{"num_hidden_layers": 15, "num_key_value_heads": 1, "vocab_size": 4096, "init_out_by_depth": true, "max_grad_norm": 2.0, "final_lr_fraction": 0.02, "batch_tokens": 65536, "train_tokens": 390500000}
Each number is 128 + 24 x the weight over its row's rms, rounded and kept within 0 to 255. Layers, rows and columns count from 0. Numbers have three digits each. The size before them is the row's rms in percent of the matrix's.

# layer 5 attention query, 192x192, rms 0.146, rows 0-14,64-77,128-141, columns 144-191
108:151145128120131132095092098118131127114072099161147141097121107092133113116116101127130105159110088106136120129147141099120134129126136134133093
095:114135167118140079161139173107119155106131129137155119165110139100114128164124143131126146147119110161114135180138121113171125114155123080117129
096:142136166146165108147160136137093124087157136081098138149133134079126125126144105141138141117129112137153126132144142121111139068150101161124119
097:136173128126139135118121105107102130145111100186130151110110105065145137118125107119166091133127138126111121121121162130124106154098121132142117
106:123116151115137115136172156136122137125173133093087119162138105109106155102138152128063094115112159115109150163129139127116112127116132143106166
114:124146087115140125200106156115136152130145107125110130105082168144117143140095129128161155128070102141120133148121137156146113132109124135129129
101:127104096158122167116103128111117140146175134094116106151151114160125149113130141137165161091128110122125165154130093136096141097127100091107132
099:088109119121136079102138145094138137137126158118125168127086121136140151146141133160131156115109153103152145098104124112116121124166088125103111
097:142113124141115061163141097133101130126143095112105151134125145114149099141132103067121173136109139100102115134117108121127150128128093139131131
099:119117156138120080132146111128146136121132134111112128141078156105140099137137132128126138086087148109128155158139155136119128152098123106148139
100:139115134114135142114129147080129151130132129118130121114112192166135166158108189128164107171144136083100128071091084180134150175083153097170164
100:103123132120104129141180085129124155090118117165073127119076141150128141131134108125131130130112115119155172114111124116133131119148082088114128
102:139149132091132147121161115126130133110134142144138109127156137053115128115110107136084125133135158076156123155125152162097093117145144156127096
102:163134161172137142140090109196127149139168151125130095095095120084111118101096139145146109131114086098092105162138170124132117112124146131142125
114:144148127094118154102118106132137124112139161114133133084106109119108135097113119099161159125164161151164127114105109155128142137145100154110111
088:136137148142148089140116056121106166132160082127120126158140157108132178110112070096113113135162107094156137108153139110121144140131133119165114
076:103182108123153185149133179144124093152138174136128139132136153142105123135171101110130094108124159159114126109138114100140134154121112092094112
086:145165130114142136162133137135130109132098142148160117090124169144155168143169144118138123083059112146112107128134100138100114168110147122128085
082:159075172175133083134173083114096150120119150126079111111120130125119111105109074147137131100112160105153114117124132141120149130124099130118107
089:134101130115125060102138112135151129120112133138143116089110101134148146101152144145137096143167132098125104146109126144166110151131156144099115
095:109144142129129117140096181125110135134142149148149115132098126088160169126139080135166133119152110116136108094133106134120158178129158134118133
085:115166108150095145114126167120124141144172140112152149150161119166121136136147155155171146105103129162112104167171126201152125140158133128127151
093:135135165111119173133123119110149126121120121171114115154111129126160133148130089104142161093165122124107118159120167126129144149100127124128136
087:144164119135129125107161098093134092105122098124097151099105120103130095127132115111177156097094126130114113160149170146145098168128119106102129
092:118112113103148181136133118120136135141147136114153160142122122127117172148069155152117174099128148123138116157139138130110094143160127126120108
090:115105172127079130117131139147136109107145123144127119081129124134142150133140151134144098137118119150122182148142100115116149103145115126125128
096:137129083134169131140135097128138136114133134132110128113141163110089125131066099160115143107128163067137156122117131168094096150128110096118156
108:150129102156129155122127093136157155132174082141105138077139126147089084192114141076146095096089143104144126153112135130148112181093171092133134
108:105117120152059098136084117111120157095180106172142113075128088136140119101115140162153139112107139181128132161120129092142143147129142128116136
103:146099156135128164121130092175119133145161098142118121149107120141134146093156120126118117105080125113106143140179136152125118073126132119088156
089:113137117128173135111154154119147103138118167158160125095146145145150145157140158154157126116125134134138093108122100124139142155133147112125119
090:139114149156128179127115122104146153147137118103113121130090154153150115132206130162136114084128137151114098128162118147138156133138098128097140
091:117087155147084170148132112127153162106140093130074118135143157191106156134181134140156142122121124130166144164135130121113108072115100087131142
095:166085142136090110121140131131163172103166065133107131139069157167147115123124177126126152140125122131117089142179137159133159132112078109111142
086:178150144135163152120105133142121117092115125129123132109140115146124141088105127146144154107148084100105098130107091123116146138135122139125129
090:112165129107142131169086162090096116125145190112139141117162090121100119136158124110159147114119111154139146101137096115094139104175120141123139
108:109122153156135136122121135126116123147133205105153103133137099101119146150156119142155144171153123157161115117073123119121096138156168127121091
099:133119127150127099087149106134152141103121125115108086096103088098096130142134123106145154111146121158112127107131140168124112173155095135124111
098:112138131102148114137135131146146133101143186141147137178114080125133134147129148107139142110155101167127116093129146132105139130145135150116118
103:123144126140149116143103153100098118165144131138109162132117151146142142117155116095104115089091151153107119154129121119077161144095144091135150
106:160099125114091120109135123119132122130121077103131138135105104125116110077096095152147103136100110117149114133131160141190104119153111112070082
105:162047127163128128138139120152148136075125109121091106129183148144103094112111194126142095124168121095127139149129152129145121125150096126137131
099:151121108100129116124137145149135153115118122149123086118102109143140124113096110140122160137090074129131113109153156113140154111139062133109119
# layer 5 attention key, 64x192, rms 0.138, rows 0-13, columns 144-191
072:152087130135105101117129162119155143148128122146115127107128139179147133082100133122109134115073133150153144121143131113120191127080155149117128
079:118130136085108126136128128116104075114119144149109154135139156155098135124126134145108166125146147096088131094133104134135118161116094106136153
081:132086148087136132154158099108146118161100134150115129159113129130115159118173129133060151104075133174163135103153128160132169125103164109168077
085:151140137166123153169094146153125110130132093129140137181165089121139145106155077142095126103109157127110098138145120081120154113115125154113128
089:088124123146147117104140106121129146129154158118162102132153161144138169146147142147128142126101098146110145100119118118102181108127154114135162
085:078139107178117124111170163080105148146151135091119145111108133125117136122141139124151129173099128152131138119141163134118123165158112128057183
088:078158137109169088109129092120122111114113134155150133111136121115093147166178119140108150143151142088110091112116081122143154122136170158128072
103:170164156090127111137114127152086128150110151110162158115149127116138135141126077113129132109077125134112139128136127083122148132099092115085128
091:145098119122113141196147150094132166135168162153136104146128120091132106125138125155119140140105104130092104093137122099129132104139126101088118
089:103122107115120135159087102105125114118107096142097090100149099130116128118076138109141134127150102109140154117161089090105104160162132114118101
109:116127112098171129120146157103154109121129110113142139154167126153083183115116155101108152161170101141124118113152145099124154189159152103100147
100:090156096118127126161135114113097144106158118181086124141113150132109137152151139109125137121110144172166097130114096089107135118133120096172155
100:116112143134098111125096103127111157125178134109159148090137115103150162148121117119123176102164134134151115167150101146155148146102117133153107
108:111158114153109101154137128111114115091152159125129146118122098153172175149107130129116123134135107118097093130114140145141135156148108107106120